Weights of a small GPT-style language model, trained from scratch on English Wikipedia: width 192.
Each number is 500 + 50 x the weight over its row's rms, rounded and kept within 0 to 999. Layers, rows and columns count from 0. Numbers have three digits each. The size before them is the row's rms in percent of the matrix's.

# k: layer 6 attention key, 384x192, rms 0.0518, rows 281-345, columns 144-191
# q: layer 6 attention query, 384x192, rms 0.0522, rows 282-345, columns 144-191
# v: layer 6 attention value, 384x192, rms 0.0741, rows 256-319, columns 144-191
# o: layer 6 attention output (transposed), 384x192, rms 0.0635, rows 256-319, columns 144-191
k281 117:444498465448512432498461592555516522521496492497485494460508466435540460382464458361509419445501488392556477466537468473579481471472479426564502
q282 108:444519436509562473474467604536406495510552526434475485489506527397497539523502594489484468531415537488509515430487500445495556475450518480430544
k282 115:507503499511509517570486529527434440600475539607498455506544476622570485552540456552524501564417521408486455442508468574487557471469504505509444
q283 124:521543388508497497496553552521500559519481411470510424481509492573516628477439583422532477524446566437503481502534477445467489396561449503488515
k283 111:552524377502532460495573457509467476581499452475431531536463473563454551480492508577497461473580486377537450480523462495466418540458501509469546
q284 113:491496599477473437590573414539498458457531529409537484529439411522465512520491523526557545491552506535457523502482522394497531450496517586444459
k284 104:484441522516482490512567464544441576463459479442538519483517452527476579423452553497448512454438562565447445476442524517439528530530471525506504
q285 120:493490568539474602496599485548516460476525428492424544479518435537582494537502488540559533550532524560502442573532454623509522471445493587515462
k285 158:467498500538394479475485462489557527510507467454564510452460519551559524552574494500412485533564516586491468483441532562505512496534442510478469
q286 112:546492414522531452509424564451444461390570470538490589495529548538453591481533577449519444454477421439538551516489445583448522497415514430502549
k286 120:501522498493560455493428563519504516526526572581451461471528528380496561485426502451515445539401627423511518459596490510515520447565449476480498
q287 109:525561579600434517509549513493544513528484554476503508554565453566446526501562416531496561554534549547472442506441501541388497611524510466396480
k287 101:510380534544596481485498411481529494529503534488516492504513434495532431472512536524525487524435459561448552524488480577568567506502516522570535
v256 113:499547566449547573483504526456503569541576512479482483497522509508450546527518451549556429567471434435453424430453502474511461462491425604610512
o256 107:451512548531474620533503485533501498633555469411504425460430454494372510539544464456551545591545413526484469473478552613527537578508562457501519
v257 101:478489568490471510567493544480483446482549470428448549575492620420560518404436486508451452518533470514475523486424556593549465542482549371489539
o257 099:478446517581467429426462465582484456468479508528379526476473509484480562477489563498508524509546458552576547523491567469411481556449434555555541
v258 096:560432470542440537513503394535456488496522460361543529488511452540535514500444481526488432468495475519511518416541523561495508574532562511577537
o258 093:465385527430543473497480524499526477505479493550459472460436448519477464513583462554462446555416441501497533505432464445450470511579341603530490
v259 109:499412478430575468497491540543536560539435446567549529487378486476473516500536577458469531438432387507492530484580457486525563463445560531494553
o259 100:582563484529483565521475404539521498550505484456488557474537539488456449499485507425459385469502478472476538537550487509564653450572555477475415
v260 108:449493521552423506542457374499488452566482541515536435508561491459470514498456462565469561466535415486510586556542422542551547509507552503486487
o260 100:461486454499424578497551463593517438464557498543460508591530505538508533451522487517433500554455555499442557525534467542566470558571580507448528
v261 110:526522537471474466501550490407464560480469534569472458545512490542527443446427555540476517434569453518508494527493407438441476479552536549453462
o261 100:574533357529469433450488491548522558458552486416485459611531513558474514556444466419530430479531586453466451542547475534537482389494489474550509
v262 099:521587583513530467416553557523506482549511472544505507507488537479599481500468494460548399490471491524513528602492610544446591439446469507535640
o262 098:458481420540544499494478494486512521543447546579533521402513425535350459469537511465515462433488435486496488565508449531543531579462582435520542
v263 125:502461432592567525410486481545408524554509540563422557581454403476585455405484511514570538481488467413421554534460519511443516500524512482443472
o263 111:590511490474453459458499531518495481434463467490462511432560546587521468479576453506504477467552516455492513495427437576582443503579503405453489
v264 119:539417573495495439476484460607468528551524453452396560529577500521406514547433547582548480479528531512556486478446541489542488512589481433458529
o264 111:394451415507541508513544493496493469526531520470400461425520483397529496504390497496465529436443515477512480446593417490528493485405493526506469
v265 109:531539500552454488523558529483551525515533518544516476575567518584478476565471497507567482431377480524576477426511485444489407343478515486424492
o265 101:484485500448523544527490482504513519501445482463456540516598462472458481521484469433469480528528456524416445468507514402500453498521519508466439
v266 103:467447448544490488521493399499503497476474475461465547531501536532469504418467526392573433481478535518399538475504476527544525561509401463526491
o266 102:590437544489498477418432502535547503468603558583496509515526538529465532518542480508514515443546441457519513470440571520585487467531521444573486
v267 111:426471358540515410557495481510482529591587479499543550451581450425392470465607494514527441494449473594589453514485601496529507430544367543550527
o267 108:460380549520453397473538525501534528550548604459463555517508496510469466418602481463486562548483471512593526514444474443420509545497585460495505
v268 109:469509431583600463448518458490489546465559453463523560471478491420432455402503525496535546536534534514538491525456513510456424516396540558505494
o268 105:490574561535525511524510521587499487512490532581443484516522557542415606464428517459545550497434449520400507541459475482463511533577411474499598
v269 098:499553456459506421482463512576493476393482518527588446461457408484467469526483528436451482510502445530449447452549464385501564487526488513463517
o269 089:503534567518477514462464521508499531592497493503478537543508502485532527379541487510543497386359449548497488460481421515477522447429516686552457
v270 109:448480509436485552496471525481528438550469475419494523345547463470509577546508501609490556504516492432473479496570470530565492361583508559492457
o270 102:383593582472523523535596532527386464523579544499493446443442452474574491496520466550539530508563509507530497518497348509544480479523468459521548
v271 107:529510429522404460484441619525448469480570586509554514489508429464493496447500497517486458490548449494473459492449477544634547581465447469482497
o271 104:535469450513502513402494482470465466529573533600511456495435541494410554495438424506498558394593523496496558458539483517555521492451513600514501
v272 106:474447500513528468587474520444528451509448488472572519413427378476566403501460468398483497509544554484478433501500422469529396554469529502553464
o272 098:533555513532489487509509479527439561388518499513505465577496564455475504437397525492450529454455476511513558484439445473435523538449455488487508
v273 097:445465484492491429466390445548445474378506490518498447475464493433481439488593438433496459519532477495461485452473463495471519515434506448482588
o273 096:520562472536473518412444472506437473464521511446473555545565516535474550395497584539525549528482599358526522421509562627512520535459526428478480
v274 113:501433512544469433474483494502451469554480517490512589502552448435578489470397506490504543526552580531506548536497517500483539475488474419525535
o274 101:450514517585652526548568517596479484527526495489470511533538509445552560547529454516517450481497467497533505443481492514524576505378487529489550
v275 106:416535468477523524538545546457485494490570489563514446454426510437511518413522504454534439397489448431460452511471492511476420540440448535445535
o275 101:598498489515419556440543463483494536448449440472523571591392464487500446531433565510503526524594512493509618491503478491545530525486525430532458
v276 113:421555511524463421536485419475543539563557539543514480486545500471455492459466556453491526428528455586517424538510467513571525539536463462429512
o276 110:463462524550398537490489461546521627494595546483554509574505565518491553515453410452527591501527542524486472541559515504448502545391498560575498
v277 105:541474523496502549553518463433436464479599394526555437538449532556505582574528427493536465516440494503567430495570558521408465514468552489522448
o277 095:603492556479423500563433532439441519550485448482527520612498468560494451436570504515486501504541502626414546422465631600492551463509434429433454
v278 109:536482427510497462444591454544549466512510520471476421594647461642518480537562561578460387495505439460494524538526506486474482497464532532390556
o278 098:558485454532490434515493407528618554549558435434480517468488559521568499508521529415467407579569470474455493483460537457493517530524482547495459
v279 114:526497515546498476410418544474536472465477506500550449438420502498499473550455474518498472469491570633585560505430566465586493423476480519441552
o279 105:452574566445569603470507493424575549479544537443529506527518550454474547543485535413541503406505593517388485468528489429438661451432551531400595
v280 104:460547446473459445389501475493423456481574485430539526522561582504490609465418497474467517563552519490491549482518474472477462429509571536545500
o280 098:457561560479570349428505498544419483565613487647489476526515438473503615396482539475489498407472545532572518431561507451551512563463523563452545
v281 101:450476413522446539563551513475453422543517488455523462498486564533473490507440528379474549517488520491405433455558467494448431557453614516372517
o281 099:598499466467450482578462520485455472532437509388589477527454570482489506520439506470431525445511432448481389537393530580451462543435521515524469
v282 107:479612573510509520497512556452523638535529532593457460534469505527553480519442453515510532531450504481501580452538452550526492472503395615499507
o282 101:542603445451481570425566451505568560536525483544511506520556475434422475539501472499530518535437521467417446537515462544454556674569389534481535
v283 106:440562566454428441629481567577525502521571474648584548473520468605530444484520494482467495603469502419474492571505596436470490501523554511550479
o283 098:429461395544509547420474442566472569502502468473480428478535538575474473487413525504511607488601462493479514506458435494506556422465450502494480
v284 103:531457554459464436502503438540481417443559523517449558449387439486523570542480548535518502529544545449566500509457464466471560475480476431462443
o284 096:508505437508507503419385530518413509536514566435487533513536431436554554482433576471621554507520606474516518486554499476516543368460519548564493
v285 114:477551603519520532481546414477547498483576504468513493554470514452439451461510493556526413536498504528486612469535502508503563537592401546507492
o285 102:497472508486444457505481463496514485542573486542600492493535523510420496465508553537441462491515594529498411617657514414562436582555553411512613
v286 101:512480626510436500522538523476514549485485531499420500560535521538503515433505511459395599589544578511518570381542433523437455461509502494359486
o286 095:530521567502532489441514501529524527537494489555458501611431486466611518491416433511511522433509461427483455466643504489551438501541430463511545
v287 102:542497578510490457430458556556433501453488422576499420465551504515454540547576549520506474629436518528438460504553521476496513531486462545459508
o287 100:503531498516635476527560524478489516535551521519515497506480555503620479580482531412486470458524530470455443511532553574496482530502420564558484
q288 096:500413466450582472435529490417551519508480533501487399461370507440482442505384450483472464515489559448435506515570597555527488546496516524569475
k288 082:524518484455518511551498542516503461521522531514462494469501529534458375530494565574514589496517517505590591473530455496459489438435450464421531
q289 099:430452441371557532527572540424521473491462536434567544608486498447452561487481453428453539530486436461476470418483519466525472541418501457472474
k289 098:509416449537480575543580505504576403484494494444484553518462458546487551445489499394558517521443454422434446451514479469491496488478523468517531
q290 089:456506505485469435529470487537478481534453433462539622608551377533528602500582459424533562517585424570515528514496418491505538453552476455454531
k290 079:479549446466440477416425488434430465510525498469592491453412524523475549465531442440468500507515557508554546529454570547431564537460521482508593
q291 094:498558571555387446470488461561539479519481389583587533589486484516481474548588532467466419472453577450470476644431486587467532525596495529533582
k291 091:459525480546476450412423518469409619492507529424471475423469469442461520556568464566392505467449537585499605524438536479461480448566436532480521
q292 106:575529389497501578506476533461598481492484520537483397356494518481436458429470528571498509467497449515533545442525522450548506573507509486489442
k292 095:534442508476573551547584519539497399506557506531424531625518392534556411433458492419523583547517435413490439480579411576536457506374524536448472
q293 086:471528555444530496467494519420511451556405557508502545464496420511501470432506486507472614496484497525528587406435507411538597486479434437506425
k293 087:518518474532433516430440487441562450564490484504548478450510456435435482570560459405510536456548498468471529548367516507432521482514541441500471
q294 093:473521429513473540527456551467587509568490528517453500409490439509460484457488566446525646504445465451518569492439493495502558520532505482527447
k294 089:566481504486472581453419512452497495574445471565464460510421423398386443487474530386522476511437435487448494467419491464477521505430518418509462
q295 114:453525461526490375570486499524488459473459496423534509504607435537519560442580469479526562444551542545506587487507484493443573455546468498437535
k295 105:404620551475501424456449531426482546451589518512470567363457534422489544577502556590450520432503490513500543574504481426520490544572607535495556
q296 113:473496596434502436468594502594500550480543467509535512446571481452497405522552443553451471425532611473483487565512468466451598449610449464428528
k296 089:525564559514422491475509539500545607400471545373551496385489546522510497510521474499489545488515476456570497448463480448451531531584461538514563
q297 113:491461466490525524476489488530531442500518475542508432560490572554487478506449483543586505564476525420488542556602526455623439464398518502563452
k297 102:472403532497509513517663505527580471481494486494522498551531479596512438447431477485534616580548495519559462435618475525530499417486492536492356
q298 113:460515516487480479547460440473528558550450591501471599488499434499545498548539572524540516484371466578554481534446461483471533583541544507489452
k298 080:550449387482498562503418499494466540455462475425400496474413513497574501589466539405493524408429521586479521562491512515523507517525537599594488
q299 093:491553558503428488510539496542588480502527500541551474411454530435419543367505432551491465643524466476512600486587549435594517534471527518436486
k299 116:465411508539538528567554471526609470506516468540489464501589546607483527498458473503512577499458498516511468545617483413577553447496623570523474
q300 114:535675462544516494516475488456447509524447553516460477535464468520533538543500642460554587497451475504482593473511468543604543559416508557542413
k300 108:589541439521498540446508491458488421503470595534549536446440549459500466630526527532492520494510470446433532491487431491497573556502459474507527
q301 125:543549456524523508574436534533510542589520488467370458590500436507507489465451565490583553491496453609509497462523524483553466524496571527564400
k301 104:604546430460575543445454588504506456461496507470421511545499470493529418477512576436534554434509454486503598501558502447621575526477478597523490
q302 113:437548576398535462511556517509450509532535540446522515598477465501587527604534514433483455447558438456599474478459513484489515508464417419400543
k302 088:441516470462483493429519492540510544502524548456572480542370493501615479515515507570497534486466566437569502475477442470478412503436478491490512
q303 118:521511515469472492643536546485484432515507516516502439506557530624463545420412417487525507533584441481495500532582549488573498411505495485483488
k303 118:571452504482484512600584550468547426537518458508523453582595485576528499419459478477488529565474486542537473492616548460562578471456531514491429
q304 130:481444513481393565458574474567496539465476469430475589595442504567551479514449515583561456565530512595445569447432526514513535496504521539485625
k304 138:476462541510472553464557461566527576489571499461473542597452539533552476502468563551561484558513519540423584414478563504466509494575598521444546
q305 135:535578386452403471475459465504528430510506522478589494403506554441454487496539490347470490502482502513482526469502468546444547531569516445517593
k305 135:535545415515434546484493500549497505527543524493486503404454565492547526538467624448570504552488535540464553451474432581474527485503539527489541
q306 138:486533457545477525462529465479447471558552546497417528460505507484550519464501472472417443524425563466526459510469492530457491554552477501599462
k306 144:555508446502469508448454439476467484551479530529408520444508528431452547424446522530537400493474608481560472465475509463500523547529503523534481
q307 136:502469499620417540489504500535545487440573413529602578446441491543552504528416502582516530490440422554462430502547472483488538387565501465588406
k307 141:503494488565439552501549445518524501482619413538621513441440495583570562493457445549454568495432461538496475502536431531467573398556470473562415
q308 151:536456424468519533510432451442573476478441497391497464400435486458587582527519556468541462499437479507488578598433548426577500495435485480510475
k308 156:526493455465518538515464508433544476435434519419508512386465516463523567574482590489553466493441485487492519539451520366574501508472476468515476
q309 137:471470574552450455552552485471525552488468542447434504456458443568514483488499499603484618484586385554493483509450417497455455485560566564534572
k309 143:465520543563486422527512442487515541487566509434438466469510444556544501451550484543462599441619456509484502498419430472429485530569556542523580
q310 126:503550526517394505508485541496496471496463455518448498614506450502589528465424500529503538485503475454581451446494482430459502424528354452422554
k310 141:505524545552467531536535560551528519542465459457475523622543421492579515485462463534451550506511447483587430472546460457482519489509350494426543
q311 141:481507499458546515472544428493519537446560562560441555530476434510474503561495485531454420402486585523609521500474507610491547578380419438474567
k311 149:493512514444529534484545451444493547423546516581477562540495442509516461521523518548481472405481576505562535495477504631502576537386359456457569
q312 135:546475501459508604519494480447533484484460538455467469479485514433541561508476479483429444477566473582519540435415542431571479432503491486508494
k312 135:582497545430505577498515496423558494480442516530425448550500499458510581545443461468403464471619517586538476444462523420580515420481502482495521
q313 138:513437513579492514596408538444537512495538535539566595433570558491531518456510518531496542476418515530517575496486431425484500495633572496527429
k313 150:517506507580494486531408510372518552480517522535521596384549582487512540408460481585527533448469571505502574481500441408485464523603553506519468
q314 152:519576474443481559509520525597512501507431430615497438433458481421531460508466430530456428508517491467469476473464375527492554408517467454432523
k314 155:511548413483481559488515541558502554501460503630481460510482502486511470471487456528475464497528543470494506529483419497452500412541495462431520
q315 132:497519474456524542525500439548559563544460455418567401516433498469550549514442425567547465505412530583474468506501464509416518446471475547526433
k315 136:512510491533449566432481459557566576487453507483571485550392498492572584469457439596549507505515538540483435497518541468429520467459485540559417
q316 146:423517543539432540619494402510483468474497489536572520419544521510526469499585421506448587552523587487607483564482547468543529497459489617560469
k316 159:472525556520471497609501420512477422486482513507565554492577501553510513575570476489400609531522521525628428512453503492539570468481451585502474
q317 128:482514431612465536510527504506600546535450476527588448484463556476476402612544484558513476483556553410484441450548390537534539584487462499524517
k317 135:511518363570530548507498532510566481543464494521599423473467558499512389597531536505494484449572556457470471452503400573582557558485475473548500
q318 135:498556501391532432544475474523453539423545557484511464512558512474517588547455459548456455437458625463551447455508550520434434492493430473457560
k318 140:503484481434527429598434549546531498481525548524508517510563502540516569578479506521453451508441597479618518534460539528419460509487459472498546
q319 132:432579412545574522527417483515550507478510614542460548538451543387431451487594506564452645553482550536485458558595452485443452424453442466544470
k319 142:454544474537562479512463486503505517509538555545470509462422547392441467507547559525482602553449573512495499526611450469435430419469475500520493
v288 102:485552457483416516486474597503489465504484496493452515469520419534577483476432328473464415423558515540422496516467435496422545504547480479469547
o288 103:477399523565543514473499418423462483534497494535516473552478575469411534558518572483546599593462513460644477451553510522539469462472492568553473
v289 098:467470504481562446441585486529581533476487457530548490418515479500477498595496561473509561465591487437588461511420535467503468424494516505497500
o289 104:498536508522513521541480501549454484469497583515511538560548538550497502461497491521474453575424553494453565479550545569473562542486426506534506
v290 105:451519532455493434513472577588512450544532432481484490482520462433508571492555496389571547601425511522567473498485596461463433443410485525414514
o290 111:502509498509480582486555471417504572477473565510504523502568545627514484543478572567401541374586474494487489448498435540563487517638485475503496
v291 099:486494437566440489479479560525567514506518525543447575522538427533524466489489525403497528487477485471474495581437513477603549425530504442415536
o291 101:474547507469551546582581485514400563522445527405494426550420550494463501523576435570531485486511459478554506418541501489469471547567442567571479
v292 104:488500530473429407468470471460418554437520570497437583481607425471481488473392395579473514523394462534471496449479451584568546465609509438413404
o292 107:475513470476558610471514480516548478559472450476547391514362539534545563528529549443545461493583495512498479551545452403436494580400556558502644
v293 103:510526516438456570456549471379499537474505478489360525506447519497548541548552525521510524397506466482468558409480501522471482531571519561497461
o293 103:561498516553561455536503516706495525494514507554606511495478480434465431477475424457543444539530562547528456601514506472460558432418506408494531
v294 104:450496495459430590515504543569534523579494353510562511554599488503472471463487508468481452454546464481611478550562552590485429495515390518544505
o294 105:514469477506541503446528499499457591487404679469495490469402519469543554578565538498521527513528490500389535452414484483508533458514541463450464
v295 108:386491463533477464518531417505468497501518527518524506346509539451420413530440544486495551625518597404529482485510509537506436514533472482484489
o295 114:557525579464509501507476554464527499538464458483512470637491544549609586467555496483529463443462412603466572497556503488520552493468490569535488
v296 099:497485411529471509509614438512480487459565479519501393545549565504541442517459418463547570549558544513519446444603408462539473436452501491431510
o296 104:494436542495519489624380512469553552494534469436489601455423473536512534504590575525495442462394482531435549569354566538497459570541481509558515
v297 095:461517555559525481460485537407433453511479530500452581582531548413499529538584528481466510498482485591411448492572575519502500465428459530565450
o297 104:517514533487442487496553516662607607433538485493545498492469544588434490459420437517556500533515413450624542457379385538430470532552494445458462
v298 087:506570519519591519543463469510501549546528468593517485500484540514490500572544589535549529508554461651516472481510503522433413398565454476637494
o298 095:503474515502411479513559512516543505452482547439575498542586516526540432506535448508489486571463582380434571527495454515527488565464509544373513
v299 101:589460473542486455504435452523424500585570486514477536512520531537550530500524469564494484530567513534441533492599501466487523378460452468446465
o299 098:499505558504510492519595510443573481441468523504500449466435529458439469519519522521528545408480521486541474491459539565499468636500566522582494
v300 093:596623411466564533517456448443549472496492423537485514397480439490513518590502621631458519444427575428530503445441455453468547522522505506501467
o300 097:482438600495483445493498579463487459543544570554533453585553494517421585404610459459581556553507438497457480488558555531484443476451522465525467
v301 115:526541449430400499553465444435483460426550459536537535494457522445501533446536445493505538526549457505594503527453518472466504454484423623555447
o301 119:466387592546598554501571527623510530474434502515555536518553559601567494555511531499467500545438529497435536516503498545545492428511539398482529
v302 117:473421397547445382464519461472442502453506523530506457559504451544528622518391504496534472550489504389500499520481501522550461588536545400473479
o302 116:507573525476507584567453553494602513538497507551534514461450555427446425477588522572396560418444494551496447477481484448444509502450482594569505
v303 097:593465503362432557486511453529565555520499439456581524536532532575531495548416547444480422484585442484459542500527506625478482360500474554477485
o303 099:441537513588570484503524523512436455484497593544439489493485539415579536518549468524595591560483584547516471541500514416494519506489530470475485
v304 097:490502485489453519474498398510612429569476454556507471572520467541536464552564430405487532492487531438459525479474532410540516503506530501446545
o304 103:532486474555531488532485530510400560535480544522499517482449528449339540503476579564558524546493533512529448552513443589423455476483486480522479
v305 095:556536473552518476494479593567445470457465514436406485469576482532457517538482434533440463570481605477533557574451522443562483437597467489395462
o305 098:440418540489493553459468463421543474545515482531591497505391461505545475491518592438537561422531429497501412415538475468465539593414529579572575
v306 102:565475471480531461504527595473546485519572553572518483439518464493520456554542445456540421550497595524507471607463434456504450558483517444465512
o306 105:422494558490440555531422458471502489551456485430452534516493523506523546452458563517474599453501443529483553385486526545483531440568445525551483
v307 111:483556497500485506481447483464604517542445497487574487519540544611500352523521564511503447495426474448550517533481480448574484592556499484444525
o307 117:512446482477472453545589492537439501487570503407438546483457451391477594476547462575493582508576508550482477502484480494413458406439586526522462
v308 115:451650461473452498490462613553510544528544544434548467468455461493547553492482426527436532469513515553472501477551551497536553444479602559509424
o308 119:579467544513525489421530450467458470462457516574496536564558516513385482445434512545571405470515471406549417473489511502418535588481426412505531
v309 107:471581616543508442569567521408435485489531587536544544447449574372537514466554457522478517476531485518418501539541519460561512422518465535565459
o309 109:503518513549541544412424531576571528503486409499417487459551439630512478482447530475548442492505490544593475495439526538457446577467539529398552
v310 088:414498585517522445557437449500368512565502575484496617573596476417500538537486427556485582470558525606511547527537507543508542476479439489529404
o310 088:514515388475476522389498557551580489457470446464494455487455553532461467430475534485533396509438423413475467433450512463456461541519548530458565
v311 106:501471503509471462427546446477437514479538470494562461581412584432543566500512526511627554532499446461494471482597535509522576501389515487477417
o311 107:549559503541516494603461549459565492495479514590451508420533514527471451511486481536398470435523493495460447549380495448470475506538558539552585
v312 103:511449487434486453497525553518515552481555491547446463477420569432513533516521407445493535433586452608469549510509509583461480447474555529524487
o312 108:510526555560492580567450480476536463482427501464519585528539486568516489497522536493540469560436458389529466479500540462553494503567446434411481
v313 103:535474378458524472473562516516567518537486538506465474472424631530498471405454508424501598552455521554535501464417597414545521513496525539452565
o313 107:440497610507483493548490466491506504394531443462517522603557484519431443585539487597524438521536518554420460543533393505485489561542464399478470
v314 097:537547471464516501509457491412482383442467427436503563503441473404527508527476538525481497477535524533545481494501406515571506604431475567457493
o314 099:481437468554452492452524470608488569546485483579496473446492514596487559424503450506485603560482470522390455546523627501414492425517481460550518
v315 101:507461507561474479440581516612578556457462489445568489476519448483416527466554557446680530557534504547582495516465428478449491464494511510441508
o315 104:496470522417508566602443458417419479514495461536474541522436534546593472544477503516333511527501495427442552488506548552511510529519495471514506
v316 107:440467530494573501523416453471538496576579490451552517469554484423447515429477476534428505415543490528522550482521496513455503411551404452616506
o316 109:581498532452415520452531567569481519418406487479409548541456475543539434542487524454555455527469526464495512488504574457481531571457496479365471
v317 107:524503508440497529473504456608492519531551591416502447600602486592442494584508602425553478527538495523517438601550486550502497472554557498487524
o317 108:480565529511473499494517531398499517446425490506501577504345498370594481454491411531484532518449534534507595506499483440488552505496443512468532
v318 091:456407524533483519509511430537492503436498521448403569489437489547493434547518466518481428525458478441454474398443438542462527492621509432553489
o318 091:483613453493481450539465536387516525543484439514577423536581507482491523494502493425520568490562498528535566568502506461534455511408525584470446
v319 104:471483462453421449448540400520453453484522525509521472425506493435548453515474669558532596445550550444512473482523498599552422527518430520542436
o319 107:502518529529545548560510520526566531480449505488500501574545583514511582437526386435499449584480419565499583596505500470435595432526498471453512
q320 086:487498531374596478508567409457549489586467511499555550523452469475508483482491497470436496432391482506499464398553427457549528563421564440447507
k320 083:606484474525523485607481586487505545510562574539457420496522523516482494452455438508663464466579484498506512537537484467559484563444478527569421
q321 096:487545564554479425469570455530530443581461508491501574465497462487465523531547477504532556487470400449517542647477515434489507494467485530493461
k321 091:542465575581515530507491503531464588487497588470533524508485475648472478561531537518471493523481522491538576556455476457435422513616527554474556
q322 079:544455419494567554523492471484528552507456480482476556606483478510576536447460460544408482531433474504460573436557494545546553461561507478452493
k322 073:541477498541518353495420506463546487559497417635450487516530498527472557440463495535514493483554492460490438444542519445606471453467514511501447
q323 103:452412524527545365487603467456455527523491500454515531568532376486500567485516492449474479517450420454451430564482515475486453500500529492506554
k323 092:506492478587503550404464510558427541527472518516450557522528441644493477613569487523508497501425480454519580558389515531383397519584507520440534
q324 093:509536495549480419514567480476424511625468467488507503416608428468485556453483536508579399527428453476515484553459549480454450503473484518612480
k324 083:512538536572500523367511482579423555447544501407452580430514410571490470598566491444477469463406525481540517584497468528458525511603493550461557
q325 088:545474575458437597491384513561563503543479541544500480411526658506390500436559531543534562453482521526564460462497484519438526549535561482503468
k325 080:516544509458402476570493486446625505445530396472518527498481582398501469463531543548495457513529422482456452454558602459602496592470426411520485
q326 072:492533521471522553447506448482561548495515496465501541505484474503609475490504504449478618559500433505394496465515458565457495495516474560477526
k326 073:533565504497543542440434532479484478554401515508432493536521492526519462500423541454563515580509433480477573491447504513476440553455465515504530
q327 099:511514558511541483499562557475430503530553410448508502539462378525551531515475402495518416492440435461565362461525429485494442463547509507489508
k327 090:492513486548447535388521501494424550490512517503471493484472463605551443592652432403429518530467593516502517612430538564392507515567564488521573
q328 088:450584505573516477547567481546428582467542549496518450548503457488495401532413489504557528611604500491405459503511393534448509479473477598490499
k328 087:515546482509481474493546496589459460520533575572445429461505420531484479448503448431489558480551592621496532541489483434428512536510538566584624
q329 100:511479403422515392506497558437543527580563495415541463556523406512632510517424396537467386541496525494449538539589545564518441421506412559483437
k329 076:468491474512515555448509504536430588467500497484575409508590456499547491543560397412535498469470594528453473566481525471456510388546531490583572
q330 092:462454564470526469457499488478615533417533600547556477395512542499443561486398500476478492556586526525474467498536578483443650471578534620512494
k330 084:431553544473558446572504454519518479450434561452491463609546488454449572477436507500587452523525464549501453438478525487444513514489455498496540
q331 107:555534519527569462514542492464590503515459489486500575601469395498514511550583533490417520454533456462483499555470522422551553502536550435492539
k331 112:518554525582580500469433514487453580452489557470418506631441448535485407593487483529451545527413553463564442547514428456361479447577439541498491
q332 094:465450411463505429462540438555495615581402501437490512482560502535481523563601572444520482563448618536485525413515521526514490517421552550493523
k332 102:530579468468547587400541548583485590426492577489419464510421543601510456519521476398533446560498544533567528580381494503452514466504472519488600
q333 088:558523518417487544486455500534436500541480468514542539485534446526508521417445492468515429526468455498512500446485451441483440434480494502496486
k333 098:594477547490498516552563598425453574519440544499450460554457531530426455476464577445528499445514479548467453421582468383581396552462462538551489
q334 101:510407552532528521528444390512576422475488506564592532519437595551480477470420517491587588578596499483489471432488551564522505487572546488552557
k334 093:557503585431430464575514499449492466539503512547530500465468463499556560447495638575531581601629527583446538434553495482554455673522469543527404
q335 102:494546553433451517401520472493478572591442536515440462436521434480389435447431484484529483526493578525528552487509444494561482583507505506497506
k335 098:520434457504481441514478456508449534469419525531543484526587504490506469450500376336546422405492440620471501428463458513551488580441545502541605
q336 105:511486361452560524552559481484443456575512558546497492556454553469500581507512547564570477438434536493528540457542433512544570502523578570507528
k336 114:566596456526517466498425524527441391551537559547522427486528528371495498349475440599592457505455533428475564487483504507565489511503533517559545
q337 114:481492518460419549494526517544507477414518468584358523498538518473583509511451511427470490530458430511524526510460549495518511466408452424515491
k337 100:479517511519451415583466505515481578361466519489367562476528563444479589398480458480469498538504424437527417543537494427518513494471557440442449
q338 116:485447502586503489510432444457531503522494469522503469472527573424609534545571461397482456454382449475472488431453438547532530525417482431538522
k338 123:415463389523536523472412487578572490608538458503421513431520551529555456453567471475478474547510536520470528556517467512445487479511513454504446
q339 108:519472525445517536530578522367543533507443509492440601476578423440489474574466470461561563436516639494520438473592510515504481515544480505456530
k339 110:545464570629586487509472539432415403585528542384446541553532473419474505544544610485530439424514574522439455494572497486528517540536532558537448
q340 112:570505519577459592487537509502432575573514496434495539493409571463479487435538398590571503490452425577609477413522451538599566542487560457475518
k340 119:528508462538449605514522554494396532481506487524534552581412499580488416537499457577560500430516558522484502505553434462430518505495529528501461
q341 110:601458449470552482432476526532563457454578401532489446485452535523536491515489490406421459531475435472477439562501520406516594349445457474475448
k341 101:562479428425592525466509530447544430543566568459570454471403444448513452528478561484529529467506549472496475443566459445561473522441453532491420
q342 107:499604512529467497537465520448448498550488588528426504506376547565461442451470500464541569468533545513467472493555501499491504568535447411386563
k342 113:512491522452434525469415500421551450546436405530444486551446562547520502491461505535484508554543453502502490462540537496476394492572477503537497
q343 110:470431585476567516501531502535580436461491446522520573621455449542462525440475515487528581482530493546467473490484512495498513482538507578442474
k343 107:451571526502516556521563516514476522489591453450509482564485493614494543477536576441495546463559506504568498496473431446471522446433518485427461
q344 117:529563466513542601524583411474582437492518440595441448573455492453528455558533476488408557453457426493461522456536474551545570412539582519469478
k344 104:509487456555561469500462444517523462504538512576532389564517469475478430561546456522506462449391450546400530472514407505633549498410558477424406
q345 110:485527461511459523497582523519527605507516495469489508555502488558506486550451449483413557508404528560488419427445522449388486494516450515468517
k345 116:411505466498480458470528482577593541499511480529450528599562439491528519533574495510484489543463513525399447466435489624520511566504515504454502